Weights of a small transformer language model.
Architecture: RMSNorm before each block, rotary positions.
Each number is 500 + 50 x the weight over the matrix's rms, rounded and kept within 0 to 999. Layers, rows and columns count from 0. Numbers have three digits each.

# layer 5 attention output (transposed), 320x160, rms 0.13, rows 216-223,248-255, columns 0-159
497544455515490504437458531522475499521471596486496590505459431560450528474483490480446551424472528449499574502547455441466505459475489458570462507538464597399524515547493505453526499509405529565560510520558390510538546446494582480480573473488507501552508469460467586477479504485446470524473494509460478480488507491528489437510528489473462465505432535463516551540516573568516593498605510426453481458456586445476546458488565488534462457591503542454531507510522482481475496506498527
373546495496493417515481433508476495527518493510559488503528479451529488501498488497544419518542495502445466483482500541510521502572494432525496493524498573518508528480455500436525595516494512496487391538411513638495436533479582439481532534554469565561426507552530459539504419438536472434433492479540514521412378466518515469665547575493548493547460471503516468458513543499519451611481499478505429632462493479498510435446496515483463548472486563580574454552522479481463525412464501
529518469477438502520488545465452454448468508514485513477558523498466537518514467607455480570554500531547481523478522488560465406491431512509589455582465406588528480508530488504447460510540487457456514463577525426495510536517394507453450502456561477413509528441467461451464596550516479522513432502499468478514572516522542528468501439540485493462476485502465490484448585424543445466457532496510501482441440574459452484533456478480507446560436556448473484479508445629479537495600460
557479523444553545548521526542457502547554476452513517454475518526501486479492542403507562483394492508474549478512511534440492488484544507480405451458517494539490506429488469464561488514497356549476527486476478463462488544563479546494541514438509537491552525481455526526483581596501503485469451592591505530518520526532512516510447457473495573388568582485452509564492461449539609503411455528477506571580477444454481538481498624550538449454524496485541542472470480555529507434513416
482557494420490457478513525459474470550454421465428530503470526531475487498539485516506554534445432496542460571433405509463507465565522527546516491562436452405489545484486541442525474445421450546539533591506485511562466473440462517496522439496356422482442501494498488516465434470525511454462552501490470552478544555545502444414473454497516584563396525514500519463464507525482540471472474555452477504552463589498484477521427503460521517443510512436503561483440415525414492460505522
500522548468544531415486518607522511521469512549526485422471542545487561551485472430464559566535549540558489443480498495503518472447572467490554519514470453496511525466562489474552540514411477454448551516546409476532493513510578506541544452452472562475524559474485475450498497482470480492478491512448430552507472571541462481371565488527498490440520411423522534544498582503490542593506557483499467521497566602511484450431502498477580441576502535477544524511534547625483434480530504
584558555468480546508489525469486465557445508476528518497502447596439477578424514468479543398481480440474587540515468452508540508561461550490514469513545473487468478508448504537459483510496493544521470455454439613424511455508463385551545529574540513476533497503539543588507442424402600547501463520438517441454513475469549541533489508414488457538565503413536419471507388478558510510545509472519506531544549550477485580494472495502406583502400459474491486477566577383508513449438408
415458457422520531515414401491402489464497527563512516544475438505478550502501529497489501522380562525539596541538492440461498463421538483515457544495452578549483578474469438567437508601483502417518439483460447438454508513601563564532553470527487512523485473594478537572388469562400448467495539394532567550519546533547484475588508446517491494535483584515387612516542489581457575614465534527462513492481544414486476457459550453555398405545518530541497514470558453521441492502488433
586523532427520464507488496444566566476488601455466472421526477422510507560470575517506514561594527529459379532492523447492532540478562419541419470480495448512457407600426514500507369525484492611501507511524490451509466470526535504518581547493527568513435565482528552585453453557598503485493582540445563508458532572554489596695604569504444580420449488554509442438526595437455490455576581463444521454460468515546535476457425462532555400565571521445526570511440410535520424535414511
426465528597533545462554565486495471552532446547527570425455453482507545479431435536375492533480476526496471461493512525480533483562422562512518450503455525557471474434463484427474532580512435466512581563544539645529491490473496525419462502535479538491428497551540511513555516510474561429470413517473435478524429517536533476614499491476476517496513545567509516470501528464519468570492416572474460574467451520473479546562556642450527450472564535593472512536552479514571536460493479
503571473388545486547441445560473460515525488426582572466501426529445437510489532513454507495478546478432478538482484441418464547467490456474486475527521428430511485462550424536490465563526494549447547443426477537552513545523558426480548527431526492552543488513520556578475454432468607496458515520477540491498511482500538482526508484558508496609491523492531407476488471518459559550554473509513535574456502541579423479447642425454540583496521495499518528380580540524438428529465483
531497450475509432538582516431457556447598526402544450551556577463478469530534487483529473433452495406463544479577515437572494488499490514493453492531532514471479568540511433465515615465495454525454435471517538395502539562445500525504433570494434403481524516460513482519565527624483418428547454457496550534459505477553513496455428483467545444479570548405491512403436536441522523556451584498497440565494559459465495537527454451470529452493537556459600448611416481429524494395522460
442428524496501505537527527550530489418449444445398524555440510516534468485522585527506428656424508517516441553471499464498487415561536502578578507569535485508459589505630557485478460501557529519531445429533452479568470488529433464480525459480504450463361546480541478513473481471560470481460491490516443469571414502585525564424543536466457545394438516489500440536537557476428441452463490515452503463585489483547480527454374467521506486495438486492458432429498452568486464437558511
560497570400458551538432464498591523481457514501442545387422540574547558513502523513508444483630488523443478463548467463553517546493634521557504474481592444439481431512478531635516408481472534545451511505498414474508552508466551410571544478454548519421533572519485514501401425486519439499443490491436503479475417539443438535450550399532396492485470355491495473483421506480445494519549571458477529531513465499580510462473614500464549514567476462496600551533734511524541464545598476
557514600492563408463484476487499568490453472453530504428534468503548454559538489491460533584558568497550515524467550438481457554494454446478503530647535408539475489424450526590512397539524451528493502498491478495403421504502527383428477548516550519467565549465438559549496470463532502600431512510583475485538526525512584545562514509550504483560454529492471483469564506479550482440498472487538456427515460498440536401477470445538489560457492461446511499543322505493520412620512434
529539368392478484477518486505487568405544555496545491480546451456425555456511496433415429399489507572482518510446542445511459519431489499484453460506460470522471439471419456383494545549536417490565455489529555443560511505455475514491514477481457438488515457519436521523504531554561389443535482515493500548482531459471448501563516492527503484575505528495519533448402524465466541598555493495442507560491495532470553500483450417519549387519589577550519449489436490435431456505476495
# layer 5 attention value, 160x160, rms 0.133, rows 121-127, columns 0-159
462417516496530477517481476459535580556546524547503509447528421485522482550481460559465529413560572377510473555449510424509503414440495466432564480405666576511551555444592590439440488514493404526471544502496444523429471492491483517624529413557493543359539498533548503397543491532565442501559476422523442549489507511560522399531516453453569529493551567490452467475511559477474499559593474509593479491505489550498483447475595556513509446537488371364446428575452467574557469445551530
450448522523461488518504513436528519552435531472577438484523492587449525529570472472536448472445462461491467498513549496506556535489466539617544503457503496477417520562453509532504452441511482452447541524478623508481461505479578476575490521455593523507474506480506423542588515508552454467475541523528468485549481481469564537446504555452561486597440517462571551474506488477518585438421518494502570548459356415385608444465377502512484533553485546485586493536573557527442501579564451
423436408561449518485512461560554495455506526583520483440485458419533507443448576506477545536612560526498441517507518482437555492472470478529447485451525487500559408446412515444537446453379425591476395521451522572470493475593449473453416468464579483491541521515462407538487421513450478612547489412482486442463426441463493516475473426487431570509563491495623549545506563450493481475520466459455522472505544563501483493448480454506544485364517478578501523517520499489527493520463483
553548547585441559559427485511521439521571435520583444542505528531512501433502508506607495462506550445560514471554486531523517480509543413489532547509482506402445515492512498487500587471481574503534572514528495497487552638452590454473388679415588587572513445485455464518595504537462509557539506531499497567484552572460495501515533454594458495385503460463400563508468522570523427520456516525479604452409492485481416501484609418477399500538517500450488494505472499500465455476478583
432387468576456459522586642469414559495498489462453487490519526520514445553586578484554432589419490410459478542495597560471520477477502481588518517492512535467510561596546498616583491551594556509478514461527511496589489430559517482447516513430512471522508431550416545587559557585626514428431634519539498531514524549545596478491460543534447555513522500561476535485505514536528429373402451512404518460486476497596499437547453472492462521406401510529538483450544507591518582522438477
558492418567472481551409478535541563480639515477461473539407523449550570410447502450437465555406432552482493445467453480503456545519514478516446487449535491434427553478445507558523509529549486528508473541572634484522474504481439564607540436461443517455531507473525499564434507438472480471467506471486456532444467495421433461462441536554539456502431455495566527535458458557498616473551523468439571482451446526497471519498475570482528454493507486456484490452500512449448616543533591
478561460449477542418467538555503508474491452447538497461437514526463452493506459600590487564586536497554521499485476517509512470545490567472431379506543573494572460504442497543455537461510343633493480537464537590397471524562412504502470551549551473453495508523485483442518431522526432581474355489498490457450510512519460477465446525384534522521553450521519364515486521506514531538379539472526416546526535500547498575408574607503537523515547540549489600540513582435597510509513490
# layer 5 attention query, 320x160, rms 0.149, rows 256-277,288-309, columns 0-159
458414532610493441576469465509529440445469496480490554544419548536592610493563530458506575508550575502482460429490432551446532556490498570474459606493467452515555502443479470479464519506591459504446436420523607434434588561556471490527543544443497516553577640574443574556518530439514467588526406382456490451449485527548501391621533571443562452453371473515506556455581330494517479439563496544554469444467486526451521495478559464465450463510594491536486517487510548519482478451525440
578403490502467519446525459491611529574532580519489535479419472484474541498485503506476478546501439475443547538492474489532574503495545509493458504580521623517497464471592474528467509505508552484462490490525481569467497406442507435509427475530427519464494552523509472454508485465457592446465539551553450553534520472499539495537500438523544525465559542524510505508542597417492513574504465448484489573476593559481587447500435460447550342582440503465479487462497496454644563521467503
506441479589484435521526505512548440482529457494574535463489583517531555437601521553504489565491536460438499491429490493493502593495474536381539469515425527486529503541524533480545510500544470534480381462445480505443502502522583441453549581462595483455554473533470461589446492431459446493514398468456529460373501368596456469541489516506469506478573529424553501580551432476494491441558486482559552457482583539482635479509512560398468517513552503597545493474560520473580471539504459
588538473458472505413553557487493502531511517476513521540464571517474526515457477516474350443374527450474548550442548501493540498618455547548491507510487564473503535472524551511513550534421556415490508519494446542485459486421561477481467507508414395453557442580495401492491499378401557447558530549537480564552524527572579605450538461454492542449527522530483524464520581472496448554501528568489450571488602521519517462551410466486587386566464496500572565506472475465577468497504590
468501549542482441577415429510556484568531510521503515486519530535551560556563489470567599504592515571510518402574528543557503497413516491464464562472475441512508532541459484548532503500442467540451509507506597537554520576590517487525462465449570512569511557479476550466528506605590483495474403469506525444448440469488561423546459490487462404573480412448463459504487409565497541436522452419483571504466396514552466571451554609485465534463542543577569503518508544569452615509452456
508495484583365611604516384488570501527553464486548562379466478478514492495599473632481548606437534405491484499429524528477474531581487485528542522583450478497539525542565473543575467489496433538454407510516524509447469513561522431508468588490520503486558462560472522525481483448413395469501449488497480500373556463545462547524405556456512516486540485413540560622525472452521469499484468474468518524416432471498590504600476534469418478455527559523617487477488525487548503542534519
500526494465500448554463477537451398505607439502414471589550587488511521526467563366485558495576389586503603490487555497482500470428553461508525552476480398485526460472455452503531517519465508503507446498550466532460535537525452460532475465408567545537532600488601532450538475608560514507470434494515540518436455462443559403530557517597463385527490391476465459498528508474473526469592413476527570473537487551547463509450484605492527557512514482555488436474497519533394635495509473
580528534560364569531520429504464426546583529474547427516419449411559526479669494542505569511430570417495548410458550506469492483587448496544470571584396458483536531540533484569577516511509448480486445554452619491514513588574525423512517504453526512525597471609488438473485422534444427507533430429527523493364562460486569576561398557511573441566590486427607580621581418454568465464503503497478572600441451473540430471517483587509481526424503532600562465489510493466459565503537511
544514481516546602446500497500516622518487473513509443460507428487452498474521427511522439516479541460545440598488529529503486533642449495510477472531528512486483508505597458436497498531535512568550497536495483537458460440449546447477576551554512540413470445483419502531484491387410470449473525575505455496472535505537442530448534507515514528511510535481565589523560573468443489569466546564451450440510511502437504433550511455544458429555461561452430530512531483489592409545490506
464546523415582484494459541454471516465491500552438509432605605482447452482445553435466505480551474583490547545486508467459524530385494504480515441411481525462506482466446535407474427517445508512514529485531450523511453488467511567508486473511535502445430535431507581491482544485560578489537510544456517509599422546472546460436550439467465482459449487523391473463463554517378609529443470485514457521549554561471556555454461490494468486560518510462474481525502504593511495476484540
407503479612417424448525483483522584556488596528585466574457452599595597426560485580604499509466527430458403580564465562566485513522528513428514458507576509449440590404518490557491443489538524490511594622446520475588480499462522526377400441436454395450525494593491425461552503497384500471580567451602529474455494479448376459554543557442555551419498527515574521402482484518582490500577538391454465483536525434477429429538497454524529563494512575462494439434425525470458413555531475
525487474513615446492453554516445586451465566544547557475457472586421614464372446498542460455607464523454466573518493536530516568385541481411492510402594526471551508408445483473437556559526534482552592497512402482433450422445498535484532417518486526476424468450551537531480511556546517557554520481455524542489396514520324431426513433502447479478458641536498456438501471509464512497457519433443395515554534510463555431456463474506552512494671467450476493520566510484583379475542511
496499526470502409531380577542536378515511448433519514491441565481510431507509482526536524489428495507551565441506488455427536473419473513526510574494427461551552385544506557550506524423432438502544449424502505476495457569494437455596441511484486505530557533490474505576464464555571478508563416517418441522567458533479656542507492462479506461530480505545457471482506407571519498473585498542554556522471500488610528626525498559473566504422556471514530547515504528586486567491474517
465405503610495490491550499506519496570475464479600445518454461519537471520582526611484531575402520456536486438566486555490466490536497471508514517552482451549374486481555476598483452457499468509490494468440557533591553567529492513443543540451462438518480523526459393457473436445424441460437562490588435411476558446533561568500507488532501575499475474471519537568529488519494475497537492484528532442502465427572493509507542518515483501427419491516541490447467478475483477501494471
519553573441560578520411525521560471464483448547446580502543504461451497539551489454503474458535490530486539515422465466512447557474492546584491547513423557477607498565472530443559484534455511467518458454508453504421478491483454434560486521570539553491536497513550570531542491517635488489532453540445487487558438532509524476515525493462456456539491499490395440491443493542579560446444512517489491528423486523441523526514485512443471465571529543507539498555528517571542494477464503
438460543490440438440470500475551446478502449454466521560492546445579419459489502563539573535403473514564477392480484455439506449494500494506516474471488449546515493609479536530425525420446447431511442481488566512555512551484479474593482475459391457511573563487495463489498473572533479509554494505441451474539513458407629556515448385459566499493457495562549500518432466467470508507561511517506589613459457503584483608566511443490461565410546439498515530537468541545439536541507555
424532523502475430455501518572440460407462463485425600579440470451556435504472559604481570562429518537585478468510523482478483455451467440539432465462499482507552523557455623523437549464490484431490464535436533420561528552549584468600542526512433479479574521507516497463523505507483458498493494537441468477506527491448629587598545453544493460519408485575525536390484473485536468484502516524468523547490448521553495544521544436496489577546517415519557517506490553485470486501453596
519467469531484511444650467512526583511520455569566427501387464458494480489524475493476514469459470473632427476458501565505459430605566489452498453483566383541447556534571423495389596528501462518530527500556604524541539496489489503445571483515412482477454441547445423474481440519396439486498553490498458474537554408532483552527458432572579592476572619438572565610550518406409478594468439597553566493561481510498493489502453460470431537501413512506456561531547459477535463582485486
510485374534543471490547470493522494535468467493571496503501480536423483504543492517384455471513503472563538533537614505468516514641500527472529497515506471529440544423531422511564485498542511515551532539460577454535557511519558462401540517504534543499407495448497378440513491408451493530439513476523482424501575441612507491443465555543457511566558481450510547557547567486451490587433449451570528487555504511480508483426517554483536449508502577510465486512499509409509486519539525
580515431514493478597456529448499539466537545544537429457461452545412485477545461452477381427550523459418466556498487487598516558448510483485533546546520594521586476456496508516515519592556474553512517519607461553393431463472539499444544497505574526445395497519498478556485534424541495465469521505571551529502480530541419430435559527518500530440481457486531545574457513520511523501440522542518416472528554518433566400486492507505416388567525572468436579457486406474529510470512506
454501575430510482453532505503475497527434450569427527537472517460610406497489504561464590517466462571594455395473415562451502419531540560550458448479505406468465536593516456483411486515419457482469538470521544450630581524475461518560557454485453449511525504511511505419547451553473525505484503472437558472518544444469536499573495409467557543527498515477521472469530431470471520522532471567517549499505442504509479596543451418453474607483404496533590561510540578550473479514462516
542478437545456453573452542393502529498553564577532470455507431583486536457474486491554456428531554464424503545500469461581555536496483496470581494513504558489534491445496502539486552560557459508541544487557453509405434499490581546482459469411530514463447487520487496535462556473507559449563564513541536523531502472492403423470565577441552514475519494505474516523469501516436555525486567507505442468524556516465525414487440537525495438525569513440417549454487398462510441464513486
520446436458487499440484509416542530596587502489544549462585449474533493543498475499533458560445515393549405519513496484490408488447495521457513550498456547513499457582446504494529478608495544495517450534527470590437464498540524494444474578514543520478495426566467533485440439572585469527542465494576543472431501491468544476566491563563575531490517493589525499503475423346495467371559494400510508525516459471513480479435492491460400419447548484545568535514535559432471588518502464
474453530460539504470588523414563532504518504392466451456520476546434501509523454517467428549491556569520572490463489611528506494542514511429438528447430553533554524531511512503505500555548475492447424492507486555535538525512557449469502483510512470537503529594465546484479503466508436462509520560518485452409479574530412503510509508533497583558473495530421457499545510459504619491485555522509584426512445569493521510489494516503520510431551575531412514343508449448548554491475457
425434481460464512421516520547494551564534494460477457467532489510477432520523483488515367525397550556543448472431496525452570578427560510411546482480516545416442510522551479452547476522482535499514460493583389441495465469503576451498494450537494428517553461584485565499469447473517433508554539562537552485478509596499515539540487516550515627440561480518492549477450492403532415442515521488492519531493443529504537535464442480470420473473496423451511539437596472525512492481535535
473493510466521485545617484507541520522399490416447485430497497583499496525474443513451499477433594573464579510477579533518454456504508520405494511430490547474514566534512508535573514470554517481511523533499530510470502456473578519575526503531537439516511463504493460448482566503465468432606599578364493532506515547524491472501467512477408510557474492564470504585508643450543529483480488608521538498510460440454445544670445461549539562555551582417486546538464434456617571514454463
493515489482534439501461506494528411494493503563499550517463466431482474492566522538482442552515513500496440458545424523492564495343444535507500493498428456427548448519474559475491495528469547570522476479475461530524489558562482415432497552433520474403489525521526514492533415494450438528445443415577517539426481431539549479608492479525543478499500487432547474490545465420461454533545525454502449514485562550586546551471533515397431514460521467501496495479552524477425561477461460
505489528575398521542519524587571557599562414459495437455476568593531502539427490463529425534387474548538495481494568506484551579426479565468593548463513531492493563524510484453621481551506474496603485495529471433501539495536587427486505541517502425524572473573514449554476464503493493489624453465527553542489559564481554491498504553488509520445518435487530531522592542432482462508497550503543560521521489531471545471569397491477433425559480559441540543417534423522562479547537562
459529446468571488538443518541422422456558530554461439542615487434525477459633447529510493546505470467464427511519455563460515492381488467491532466526451413503581474561532518503457592560529527525514413475523500504608513512503441405453579444518500478468539519497480466487536460419472535491422491467581516506380493399527494548637503459514482503560473447436540480475504439503477580513519463448467515471522500515538524547479526535495416503499507463461541541430482526473355573511413548
514497526517408490440560529573554371569461537439579424483399572539474477519474528481532438511424438500549432382466535567436513517423521556524535587465519464498597443524446599480516486595476526501546485526458511488521524533512497440481508482565475494567567444581535464523557362489475514479537433520505538478555469500469547490519552529475515540446537441528584612505631511408549406497531515469457502517505568537563492500523472481395500457513506543465608529426518418517526538523440532
539507511566321586475496503493501691542555529448476518479571517542572517500355511452490459471512511534534603509483530499515345500544496455502613522426540569570468550494568392458528533522435511526583522491531536394461477363561580462549579502495504538465501505457475572536470570576506439450536479486416507604527542565462506381384506612534596468482498482498489526548465545411509481467562516589433488461488501451418473534576437546539498538535433495499432503530491412442518486529480569
525554506487645500529488479425406599522473568577434385473605519585501527489564525483466588481439468491408593572542503487589481503543475559535424451527562482470480501582470452445444538418493455525383522442488452516448417490408534552511459460495562555524458529431506472575445551535536510478425611519440566501517440477468437628486374457457508489488540549552373494465353489515474551520531503433557438546520553480572552516437576469544519591459478516522532528542479581465501511467506564
533476526532525557481437472412551490598412569465575543516422538543499510448496489474577525512494547512466530488477528525497459487520550473506490549512484449572436491449458495455506384475509467471484538454542462501462538495516509586480480504504462525470416498494482501551497483607530518535539505522417472476582468430577498458436555492524524557458481555558471573467485542560515472503558520486454492547429508488403509428400472335479491453493550520498493448456606470600612477430550411
486457473415504548450458462471346633468585431521427528524514523515497566486448493497500575531480451559448567575512405430468484488511521499465459398511540489382499427413490446529486572418519479560471577512430389524427401502489514594511465461451526526450468523473558606562391556545555499548506473550494494572414449472555463528473467536502518526531474548526404443436391398437450541486473600545519580562470459553494483514472530505591466483478559487559406401526451590438502484473530503
499554483570666461454496451460502436488416504467436412581457422489500556520585531577502501474435566508501387458531545481532626527533477517499408578493459563541573494446380591478601502436475510467370472526510469589508510530472448524525413559524534466510535476634546391450500473489478505586531563513558536381450522463563601569536458353447489468530514540549470450476511507529459455485407568428492501520502523403537520500493562470462584481487511510490557520519449540512446609452550478
550450501569502443487548456450650401538440512422607562524436477432443497515519509615468455555579529427504480417518570539379495442498482448461524532439444434613466511487485499494466424516525489415548458545486601541582584546540420495489554515459493467509420494479495502436552380447439549458542501445543405416521508450582568398467535502495503551467471453468590506604641596565481474511475468513500473494534497383509460487516444504455554428483501524507505483516489456530561470475510427
498506527497553547486452495530428574453521554596375478571525477523538515488529532437485510420495536553480450533487449481598474548449473519536458497588548516454533521514457467464496543456491450476443542503528405456531432513464517458510453541564510542470553492515479410478465616555493503541449486547445613519568478519463467578576479470474491489563529596526420455416454451501528557523576506457521493461522563460518523485507529468371570537518511450505520597509539493488460465488498557
436453557572519441433498468450504421521436482412509479550511561503522485413602572588582528528476541532515428408517518486558604521459485476450459464512457501543489543505447591426535464432593441524418485492477542489518580541468549490547523584552552402557506562509536439443487426476475491511484484462590517437483442455568580461547453398482530485458506417555560461522436496550484498454472509444515566529469527410534474513529519460483498505528517508474569492548424479477488638502472454
521454546561491509448538529450528390476374475450519561543530527450480477483614555525516541606475577517442445453455491437380593566463442417541439448536455494505482543494406522453510438509576460492536565473453551489506533579468537436544450614534515501479464564504528494483511419459468459424492460539527486466473491433567565496573476543480512527499397488535555424453530503480546567481519512435519504511497534490499460430533455478460570592452548442477499506421437547480471501528536444
517486474546343462534529490488622447509484453421600501475434474477510529494481490596510480508501503521559463357532498530474543364643551478437496444475513477560414544482604459437514525507531490503603466476547638490443581418535459517510591508512563468495417565495473527571511400508450506476503519491573377470525479496501532340406474480518514521446497442427535479597623527542434449484425476613517536470500463497476573469538506531549389415516476558511517423598497381448578519495537467
478494401479393373546464524486522448496619465517579533425441450503410543495433499627392402494512561438603586465538548526494416435577577502500566541472515440584540501512526372476487557545545546433545473579528524585482545463584503458564567374460537483520464512517445482569493521476411559509487548448523450461449535460489532453420487516531537497524545475464502474549586467487525428527449510578554479529559559401538540526532468635512466452547519451470397527606548483388509490490402475
471564522383556462498514554536526602399511491599469442486482491500510430602440474482482554409521495428491530557458452478509492482501459551543528503464484568446488470468507480602425490603413423479528539428509487546495485500483471518473448446477484491443514451499487505515501593494553520440485498485484531443521541561365432532507606573471505503564495507455528509549488451470492468569422559475533467495537543565479471538479562504585468534513419460458508585451558447542471430478563486
484466517595491497536533470462570425523439463405459574602496486511543451447566535565469521589476516615493456427509484487481516459580477483531379455534468450504421593553437484427530463396514529455473468512523575465477547513517538500539473585497573529464431650473511488482548422460463458535446500477532448444542434517560594461527391432432518453461491520515531510507545544555488557480499426482516550524515457463489554420493492500456548522472549520563531448540504465461580491488548451
466545505412508480482531563473513532459574506574453392407501502505457471489401458549524588405512513419521560567470505486566485465533544546471589478475526593453471443463462477592422529579479428475471522451502479563483416513512478560444495430414504499524431497546512490533507602577563534449518476487492569467491550503417442474528561524459524484549531485483479513525435470495489472511511537450505499459512526529467453539449522481570405547511451520498442571490584469545496492435532443
# layer 5 attention key, 160x160, rms 0.141, rows 128-148, columns 0-159
483502573462502526557563522536520451498398444473592455510473474520475471504547549522549516434576577496448515527525498474514550560490508500570516492486494500518481484448377504503510492509587459453421548477448480547569523526449443517474545492453488412476481490505562437483518497436517501482566460538452450474460372463466454588484517393427489464465512562589523492504448557485470583501555566452593477468664510482520524479421564573484526516516614449393501419588504439474504504439450425
558564485460464576534438475534496447451470449542487400581518525408549515428514513485510544399558487574513515449536553432464411477482495498522481416561581454476530446501541514519561455539506508486522513511476554529474502516530460581541507509467548432551507479435569507474472511538464545494549487496453450511491501583446495478475507491501471425508420502511486562543517474541502554461419475434485475469502420537523497514492590487453470534532546516478475488487466548554519554489571520
519501479437514588533465531523483449488531481592440414578485505414493490483482491438523514435528493577509501481473476453475466554513527431533474407522482590496491446526616554450437493454483505432480501521561477490494535547572384555510510505451554517549499505422514619488431501601521543406542511451491478519499505549453495458439509505620513393559479495518439508447437418580540583516439442562389555555510460506482480482551544440504490596463432522462506489529479496546452495467546574
456522511560471549529481543448500506515536545449502491566465526446431592485451532497491470524381582446525485495507525560488461447491499442470549513533519509438446511628489554488518521553426504503534483528527535500465464452504600488509404418547476511532478450516435481490508480564525457476376511497504533546454490545593529424576468561534587541474464549453490371524560533602560395512492428436429487472466404463522464502506539498484476420498475583564498491495581548523533552465517553
493489537504544540494470494510408435515504521566495436516525567466551433494542480566518480432601445527501446541470512513422419534505520473536482518497532544505545424482484541451489491378582501419492447510519474472497513463570461530527516557422515538549424509544473603452509499527481516488512467504510493449545482491430510533463565452498539440539481482572452556486449501557538549478529510535523517497550525499533398492483525452490560535474479485437531496493434500498380550508515551
485531476543468534569393568479531433468563435515453514545517548468403524520406533436510457454477550547485514472541505521459475428469469427420564402549493482450440525601559570490546501544379540508558506495568546559434565511458525593607449483497546542566491395490501581540433549510546489463410515486461527565484388562578496438479465509516476429517416474506473395441470492527532483455467409462388490493436477525485519458502582430516410459513487527564483517588537607518558597490517600
507412568488442579519502504516442465493503448544489514448495498464488464516488488521499504509514444523541510465515431494482512460508447529522525529488477523488487438473521460500489497439535439409458504483450489479520480472576470528543537555448552496486453549498490554523468462490437524436550481471502514504579534524394513464480557456522510433573479459584390493431458440504537571527526533507520526506520455482509452502552454433570461549468505456458463571565372491470297512541491534
483458557508553477607444557553607483501537462529421491490516483482459519452479517331397496506509541536475550471530481534533518485521485491482484430551456511390397477559598559494529473657458495559475546497632589543419529550451520528526511409542562450521495441468560551545490509440494525537407546456474482560429437524564410426504472511540376381510483418447560393431566486481454489478558411459374501481464489557511592556516492518476397509541525591494458517620537613497559492517484573
481526444479421459454450460585528480531501499462542478492530517534566522537468517548438491527447615489460503447487497493574536519494508470433462458520495502559477596499477489547530455461490529529568461540488483552500464511479496501436470542476501451552530477532529440563500481526492443498527491508496535501438454507566531446601454560423503613449481525465555443580467537466492475529452499549495464520497503505511528476464522566549529510492498491533535531419526477510565515552495481
597463531575407568401568472499422466479466494615528567503497526485545573499576421466514491470469428480578429450463518595489455563471489533599515576464523503533561548413526457511420533420536481419519461547496496389551460437538437444492538483455437440478485536485463519431542483504388512581566406506503512499535542456456533515506457540484633490452477533642421638511465435571546516532564517622452548533517420475515408537553436497489498495453468449513487499509476528489364475463500560
490605498532567410485479508475519468565503544488557400518580511510478428481551478617528449420510549497489458470528476483461479521489482482508477539502439436492547504545451512466556478447528552476492486528504476546481524483476539525473495504462456525559550519554457449406526554478583418564468517491473483482482446509536498500479481507434522466506501586498549452541511516440437540490480397552486527505511592501474557463525508501480596536526530559466540443496516479543611510524524402
556478448550486560380580531469446537407492568454529491520469531481461575453454488591603477387469391413534492499490497435472512526561510548494482591520553471484522505441399471488532620316515532420525458427417350543594552493551419508550404638413414501578557536465505496511538483573526577492553500510559425489509578530449484558461565500508625500481568562559439592519560514520496525496487514426548515536494484524518399376532555431501623542419491286455499537476476411521445520525492512
567523569521475562537503465449517496524464560429429532506494405449450478516569505538547495497502509598604513552478544510409494518507479533521541530544544451455495507502578456547508479505505495484501505527513540423445479477484546482491429456588507496456473626516442535560387507478494509540467515515523505580535478469506494557397473536625486419603493428513516451450483478469513490459512574470478523488426457543471510478559448472428461522502462559510533414501553586526479524503532488
435505452438527393562406504595532476548458473523554418437493517559491447487534515585430516553521558549463538471523387481518524468488483394437458444497381483544472505552479554540511502482489491563558503502502503575428491545514572523518501463473561508516533501546515470528545502413499484488519550476414502477452483492538509516578520548444424547472516534451544467558510477449490483496420485530495486477521573525482542527518498492528477503524536562509506473467517464515591515512544409
569485564525472512524501464499486470509451500501393576510488413465514529576530494403515447475495402522550433534452530549445470582491492541549476519516521483448511507490559468527476440539507496479439489513443501411477485525503433477516531432589456508498448535501491572497447491484488532531463497516517516552534434463487523547429480457535487469544461453503422479442451490604584461500548531455506508520516487474477433509495477494479443496480448507499516449469539602514455460453481500
412509463557436518482480496442503504494535506439452532528445459541530526374481466491559530491489506586541537544507584533435472476420542484515459512597536429522525518545489505561467458524486454503498477551563478548486454454521567474455414435551520461492473571541511556477492494496502508526475517586460455466439410534553461541422453472602454448541501477566500496497637484390526512524498509517407543506407502589476463571481419491438524492487477556426568472586484543474561609502500583
408564455446498480519426427520425536466446510496539492480458441523539529500429491572426589573554554547551491506527520537510514491454507442459475411608514413539485479519488543525556513467549496553510503482449501529576503533560560541480417481544480553514481438540546491512488511514440548524423631549553461490412402525496469497549495496574406547551576508486543500518560544423469465531433425475397478528443522571569494577417526473571468497526547468493505555502519427457579516569481549
372545422533516489481477530456566462460491480494511438476498535559513471406429545547524523474481563449420520440529506546530523449488518391515477485471581555546501519523472563519497523561488522567612485536529475590541528461512550530393510471421555471513445518490476504506591553533551410496546572490434490435475488550545503486602475522517496569517478559510592514563595462393425526479444473559440512478461552633462558457453540531523575504508497518499458502562466457497572570577522503
522479487462417387542467453561543476441479403570572434477543512499595498549455516452465502521484524533423451461532430460572456440468516430503482446448412544540465530469458496458484542462444468613567528496512510547527581520618500510596580487445483478573481529462589457533561426396467520471582530527425480459431553478469509462653492592428526580465532542443518493472407503537516577463435500551506464537527517482462598412493511559533418427480602508580425500528469439461561470510541419
527539558440494452575470384479491434523495541433468537420491409467498529573546541521511526521471441532508492495509462508482504496526530524448569513416518516570448435424530492544535501532526467480521492526464480496472441551508481525564606508460495522460449535511501417534401528547471471450523512481584598550560510506398498487429491419489477553536438418454544444547383497610523428486465508456583437517591492432452471499502556524497420568587493490594485541411572501468391412404473442
336555452563502552443563602445551533455457385544520427518450519536528459394404484523528500493548444483489500484468577503472467495435478402549459516461548496471566513547432559486458535521480500563558497548510529555573556496556565509437458436497493520520393490488487541507598518498534428464508560541398437409508485519550496547550481502553541520530522569571529551465657490392465558525493520552396574485413559678453527459509503475512560465454528513436480462613418528505583588618564525